{
  "n_head": 4,
  "activation": "swiglu",
  "attn_scale": 0.177,
  "init": "normal",
  "init_std_o": 0.0,
  "batch_tokens": [8192, 16384, 24576],
  "steps": 8568
}
Each number is 128 + 24 x the weight over its row's rms, rounded and kept within 0 to 255. Layers, rows and columns count from 0. The size above them is the row's rms in percent of the matrix's.

# layer 6 MLP up, 320x128, rms 0.101, rows 103-111, columns 0-127
size [ 98 101  97 101  97  99  97  81  97]
[[127 202 131  91 141 134 146 115 140 107 151 132 129  98 136 111 116 147  92 147 148 117 113 116 102 128 163 133 130 117 160  96 170 141  97 153 183  86 111 109 168 126 142 155 156 126 129 107  94 117 158 122 121 128 172 143 103 127 160  94 119 112  98 149 159 104 146 109 113 164  88  87 116 108 114 133 137 145 135 125 115 147 113 153 115  65 133 186 146 114 124 126 129 133 147 149 148 107 136 152 149  97 107 122  90 141 170 114 102 123 149 154 164 129 132 116 110 142  93  96 125 110 112  99 101 130 117 164]
 [140 133 157 118 140 121 127 125 147 120 160 101 166 126 120 145  88 113 117 111 104 121 166 122 146 107 124 128 162 119 109 146 126 151 139 135 150 144 113 158 180 151 127  87 143 144 132 112 151 168 123 123 185 125 133 138 115 134 140 128  98 117 116 137  99 136 122 165 146 146 116 115 107 166 166 148 135 144 121 133 128 141 132  44 129 183 147  83 122 104 151 175 100 130  82 135 147  76 122 124 177 105  78 156 139 109 153 130  99 112 160 112 106  93 123 118 124 118 139 119  89 131 120  87 137  93 142 121]
 [109 114  82 130 166 194 119 139 107 143 116 195 139 104 146 129  87 108 142 111 132 128 151 123 133 142 170 145 107 123 168 132 139 144 142  74 154 113 138 128 140 119  82 107 169 124 145 143  93  88  64 149 141 141 132 120 101 168 148 112 121 131 105 114 135 119 137 128 106 111 104 127 134 143  96 143 148 139 110 155 104 145 136 112 141 102 182 111 165 142 149 103 122 122  95 125 171 112 131 142 129  87 144 134 149 154 117 112 117 125 133 122 178 130  76 157  85 153 109 121 133 153 144 111 108 125 125 122]
 [138 167  80 144 135 113 155  86 120  83 182 149 105 131  85  52 136 137 140 132 139 153 104 143 134 143 124 139 138  82 120  96 149  92 103  77  95 127 133 129 123 170 136 137 138 114 116 131 108 124 108 119 123 121 143 157  71 189 119 123 153 170 114 160 149 112 112 163 109 130 137 106 136 140  96 169 142 128  96  95 134 143 172 149 104  92 150 158 140 131 123 145  99 105 142 126 149 144 126 142 136 135  97 136 135 134 136 129 103 122 120 110 149 118 109 145 108 136 150 118  85 150 144 127 147 133 104 164]
 [129  90 115  91 107 133 144  83 150  98  93 169 121 130 152 118 127 162 140 105 119 145 138 131 166 116 144 126 134 147  80 129 161 148 135 105 135 124 139 145  88 101  96 133 148 116 154 142 125 131 157 136 112 106 173 156 134 133 152 120 131 133 127 149 136 111 126 129 149 140 149  98  96 124  85 118  90  98 103 102 114  97 124 120 184 102 144 132 135 133 192 144 127 115 142 107 139 174  79 113 101 121 107 126 108  95 142  86 146 121  94 150 163 160  89 161 177 119 158  91 130 145 101 105 129 109 147 117]
 [119 139 126 119  93 171 142 144 100 124 170 124 150 147 106 116 115 146 133 151 143 131 133  97 120  96 126 122  81 101 106 120  72 165 131 129 116 121 156 133  96 111 120  97 148 145  86 104 122  72 147 177 135 154 128 135  94 143 127  90  92 115 142 131 172 135 191 163 124 164 143  96 177 109 140 117 167 137 136 106 106 126 107 155 147 135  96 138 137 134 145 163 112 126 146 123  99 107 136 129 159 121 109 121  73  97 123 142 129 136 117 152 132  84 131 173  99 128 148 153 136 104 119 105 112 157 141 105]
 [112 123 145 137 112 117 147 163 145 156 124 115 127 109 153 138  85 157 144 103 116 140 112 145  86 158 158  97 106 159 139  94 122 156 138 120 129 107 122 134 139 160 117 167 147  92 112 162 161 108 126 120 171 121 142  79 157 132 141 112 121 122  81  96 148 161 151 113  83 111 115 117 136 120 148 128  97 119  99 144 177 103 128 111 125 133 118 149 117  95 127 143 148 154 123 141 139 156 135 169 155  78 126 129 178 138 123  60 145 124 122 145 141 149 126 145 184 111 110 123 141 167  75 127 122 128 111  85]
 [145 132 147 123 138  78 119 131 128 156 130 126 198 133 127 120  93  95 140 143 120  62 153 110 124 156 145 130 104 134 114 179 119 158 124  95 124 101 138 149 123 113  76 126 155 139 119 154 148 148 141 144 140 143 118 125 109 122 188 141 144 134  92 164 155 121  94  75 133 104 137 146 148  98 150  96 139 122 117 147  88 130 136 103 119 111 136 112 123 181 132 118 135 161 143 138 146 127 102 174 128 108 123 168 102 152  80 136 126 152  68 147  85 126 105 140 138  94 140 130 126 117 116 114 129 132 158 120]
 [ 89 141 116 103  94  85 143 178 145 152 134 128 143 145 138 161 117 123 188 115 134 149  78 127 117 123 169 117 132 102 118 107 111 146  88 128 106 163 149 149 129 149 146 134 127 115 144 141 106 143 108 120 120  99 153 143 153 134 132 100  85 117 104 154 124 130 167 158 109 170 149 170 100 131 115 124  97 133 111 148 137 140 138 120 109 143 105 177 120  99 150  92 159 129  76 111 162 114 135 147 180 119 149 146 137 159 143 112  98 137 140 149 118  99  90  78  82 120 158 157 112 105 130 126 116 145 140 106]]
# layer 6 MLP down (transposed), 320x128, rms 0.0991, rows 103-110, columns 0-127
size [ 98 101 100  98  96  92 100  85]
[[100 114 123 147  88 128 106 135 191 111 132 136 144 136 128 124 173 119 125 117 104 131 149 107 140 153 165 134 120 137  81 139 162 138 138 113 101 111 169 121 138 146 146  79 145 122 146 171 134 149 156 138  99 138  90 133  82 114  79 104 144 112 113 148 108 137 121 118 167 140 111 154  89 128 110 116 151 133  98 130 143 149 169 125 134 102 125 119 112 128  81  66 131  93 109 113 114 129 104 110 128 156  95 149 130 150 129 114 157  96 169 132 155 132 128 153 134 133  82  97 166 167  91 139 172 123 136 141]
 [155 107 107  71 145 182 134 177 148 140 142 147 135 149 140 161 174 125  90 140 152 117 153 126 154 134 134 121 195 156 136 123 112 116 147 133  96  82 107 131 122 141 147 146 130 112 119 154 109 120 111 156 129  84  63 124 135 117 158 132 139  82  98 113 124  99 170 115 115 130  88 124 154 166 106 102 126 127 124 127 144 118 117 127 146 127 137  95 137 141  99 143 120 128 140 153 105 118 118 133 116 141 143 140  96 103  89 106 134 112 130 126 133 161 165 120 144 114  94 140 127 160 177  82 104 108  99 164]
 [123 117 126 185 133 154 152 101 108 154 104 123 117 127 181 140 139 140 139 163 136 166 137 124 119 101 101 125  66 119 123 143 131 124 132 101 118 113 130 131 147 123 127 148 122 120 125 125 144 100 125 160 144 192 104 121 141 137 118 134 126 125 137 118 109 147  65 143 166 108 137 114  89  77 116  97 124 107 117 123 136 129 144 120 104 131 148 129 125 146 113 104 133 127 132 107 137  74 136 155 110 166 149  97 158 214 117 144  82 138 120 161 140  67 142 151 116 136  76 105 140 126 147 111 123 127 104 153]
 [114 116 122 130 126 166 135 108  85  95 129 125 131 118 137 141 201 121 136 157 137 106 134 157  84 121 132 158 152 115  96 109 165 109 113  99 150 186 108 119 116 119 135 134  93 102  83 186 123 132  98 134  96 125 106 117 126 149 103 170 138 126 146 125 139 119 151 163 112  99 131 134 104 100 120  98 157 122  76 123 120 165  99 113 123 140 161 140 151 132  96 117  87 125 144 134 159 151 120 153  99 120 137 173 126  93 102 159  77 144 136 132 164 137 112 106 137 118 128 112 132 184 157 149 122 126 131 132]
 [129 130 107 131 125 175 110 124 148 163 105  88  74 136 144 196 105 171 139 156 106 137 148 117 183 116 111  81 139 131 107 149  99 103  93  98 150 137 166 130 183 112  96 143 150 121 110 121 102 152 106 125 102 143 118 140  86 105 124 103 122 146 141 114 167 112 114  97 155 108 125 114 135 169 144 118 126 103 115 150 122 101 124 103 156  82 111 140 130 128 132 143 159 180 159 147  86 151 133 157 113 150 134 107 113 102 159 119 132 120 109 144 145 147 146 148  89 114 140 120 142 123 121 138 154  91 121 142]
 [171 114 116 137 131 113 151 148 180 113  87 140 170 157 127 129 165 170 103 130 122 128 103 121 192 125 129 156 119  83 109 147 143 134 139 127  80 127 134 112 103 125 107 135 151  65 157 116 106 113 139 131 150 155 115 100 140 131 135 118 135 145 132 129  78 120 121 167 177 144 141 132 134 128  97 160 125 128 117  73 104 137 161  92 117 131 118 115 120 136 120 139 137 108 145 113 146 131 146  79 159 119 116 138 146  79  68 115  75 125 120 157 108 142 145 148 113 124  92 129 165 127 128 133 131 163 133 152]
 [ 82 157 116 116 119 154 134 147 130 130  90 130 110 103 124 113 148 130 122 105 145 103 136 102  99 131 148 142 115 144 111 162 117 156 128 110 195 143 103 114 136 137  81 120  94 111 144 143 108 130 135 128 141 134 125 134 110  96 134  81 143 150 125 136 149 173 147 171  70 171 139 147 123 152 110 130 155 114 121 133 120  99 124 148 116 101 149 119 107 126 192 123 114 157  95 123 112 106 111 105 165 109 115 121 105 172 148 170 131 133 128 164 104 133  89 147 105 180 134 103 132 138 136 108  54 137 152 105]
 [171 152 139 114 113 141 169 136 111 145 127 128 171 113  70 119 156 111 130 119 117 138 152 126 166 143 150  93 141 165 110 143 104  86 163 104 125 171 146 116 158 165  95 101  99 104 144 120 137 126 140 104 128 123 134 105 161 159 158 136  95  87 121 134 145 144 131  95 146 114 119 123 141  93 138 119 123 134 126 138 108 125 122 173  86  81 138 144 109 134 138  99 116 158 136 138 142 130 120  83 151  86 152  53 140 153 156 148 123  92 163 106  91 114 145 155 137 159  85 125 147 129 129 118 146 122 143 118]]
# layer 6 MLP gate, 320x128, rms 0.109, rows 104-111, columns 0-127
size [108  97 103 103  93  94  81  90]
[[116 149 126 182 126 170 125 134 136 175 146  98 116 151 117 113  83 132 134 152 109 143 123 139 192 172  85 137 112 115  85 132 157  96  96 109 148 114 172 133 134 157 158 152 108 112 136 137 139 119 112 139 131 165 157 153 115 133 137 104 123 153 107 128  89 104 127 147 111 123  98  81 104 121 142 161 102 127 133 134 176  89 111 124 143 144 154 120 183 121 139 147 151 103  99 123 138 108 120  90 126 137 115 163 134 129 129 147 108 147 128 140 127  87 135 130 108 137 122 120 124  99 114 118 148  91  48 124]
 [131 147 121 104 121 120 150 108  80 144 114 160  97 150 103 137 119 103 104 146 100 153 106 118 117 148 136  98 135  95 153 160 160 116 160 126 150 165 116 109 114  80 111 146 131 161 120 116 135 120 120 148 137 199 129 131 126 108 140 121 123 122  99  99 124 113 152 163  83 135 113 114  74 126 111 136 177 125 134 121 115 146  94 124 168 113 115 139 171 114 134 112 123 159 124 143 113 108 145 176 112 141 137 102 129  92 140 171 162 138 121 164 133 126 183 123  55 115 105 131 122  73 118 138 149 123 131 140]
 [171  92 123 154 121 115 121  90 119 153 151 138 128  77 163 140 143 107 146  95 116 163 109 127 143 140 125 109 139 139 162 152  83 101 147 100 112 125 136 120 142 124  96 154 108  94 133  98 109 161 119 131 113  91 153 111 164 110  81  85  90 135 155 125 100 134 148 122 113 141  91  97 131 121  69 137 150 103 140 140 191 131 146 137 147 139 106 109 132 152 110 166  91 155 118 135  99 152 108 155 133 171 139 114 104 175 131 142 112 155 143 137 114  92 119 146 106 153 116 135  79 133 139 132 153 139  98 128]
 [146  97 128 160 141 145 126 140 147 106 138  84 144 116 108  84 113 160  90  77 108 153 129 130 165 139  79 155 156 138 141  97 145 108 133  77  83 150 157 135 155 142 111 120 122 148 157 153 156 107 136 162  83  70 128 132 146 116 146 123 145 159 118 130 126 137  93 119 133 117 153 121 118 126 113 147 103 153 126  94 124 122 158 115 130  78 128 144 133 147 116 168 122  85 151 133 107 101 110  87 106 108 117 126 141 142 109 131 148  96 131 129 164 166 123 151 140 132 116 138 128 187 158 167 137  83 140 105]
 [129 139 107 192 106 142  95 129 151 154 135  81 130 111 135  97 124 123 137 109 124 133 106 141 114 178  76 159 127 177 104 135 127 105 135  93 158 136 111 119 172 114 135 126 143 139 142 167 120 109 111 143 135 153 101 126 140 141 136 123 118 180  99 138 152 124 115 146 134  76 142 143  57 130 109 126 136  87 157 102 190 114  96 133 135 147 139 104 146 160 112 111 157 123 141 151 138 116 117 155 100 140 134 134 155 118 118 128  89 122 112  83 128 123 147 108 149 127 116 105 123 164 166 101 144 133  77 144]
 [127 103  98 152  86 150 107 128 146 144  95  79 135 159 124 154 105 143 126 118 103 111 147 106 141 144 144  89  99 160 102 161 150 159 165 151 137 118  85 140 130 142 137 100 153  92 156 136 149 145  94 115 130 167  97 105 152 145  97 136 135 116  91 122 145 140 131 115 112 111 161 132 168  74 130 149 126 124 106 172 175 114  78 124 141 152 124 111 109 116 130 141  92 173  96 128 136 127 104 131 126 142 170 122 146 162  79 133 141 135 116 100 155 161 119 135 145 102  89 165 105 142 112 124 131 134  94 109]
 [106 180 141 128 146 131 132 121 126 135 170 111 125 105 178  84 158  93 111 127 141 110 125 135 148 110 107 101 136 143 106 108 109 136 125 118 139 149 147 153 189 128 106 108 126  90  88 115  80  95 106 134 138 148 156  92  98 117 128 103 130 116 118 128 126 145 161 125  98 124 125  75 143 140 143 120 166 116 124 122  96  76 131 140 143 147 127 180 115 113 174 125  95 141 114 100 100 146 123 101 137 143 136 122  79 121 141 173 151 118 168  84  91 141 134 148  99 101 130 141 108 134 163 160 144 143 129 164]
 [103 161  87 128 201  93 133 168  91 113 108 114 103 177 114 108 149 131 141 118 136 127  52 136 135 119 133 145  90 129 108 145 132  98 123 140 130 123 133 153 101 155 167 138 110  91 140 148 130 130  95 136 131 115 129 155 144 107  86 126 134 114  94 157 120 150 132 156 156 137 157 117 148 117 127 107  81 119  93 152 111 142 130 160 119 105 137 181  98 152 108 134 155 110 138 145 123  92 137  99 146 139 142 131 168 156 145 160 124  84 141 147 130  83 122 135 120 135 159 155 144 134 128 140 134 160  87 108]]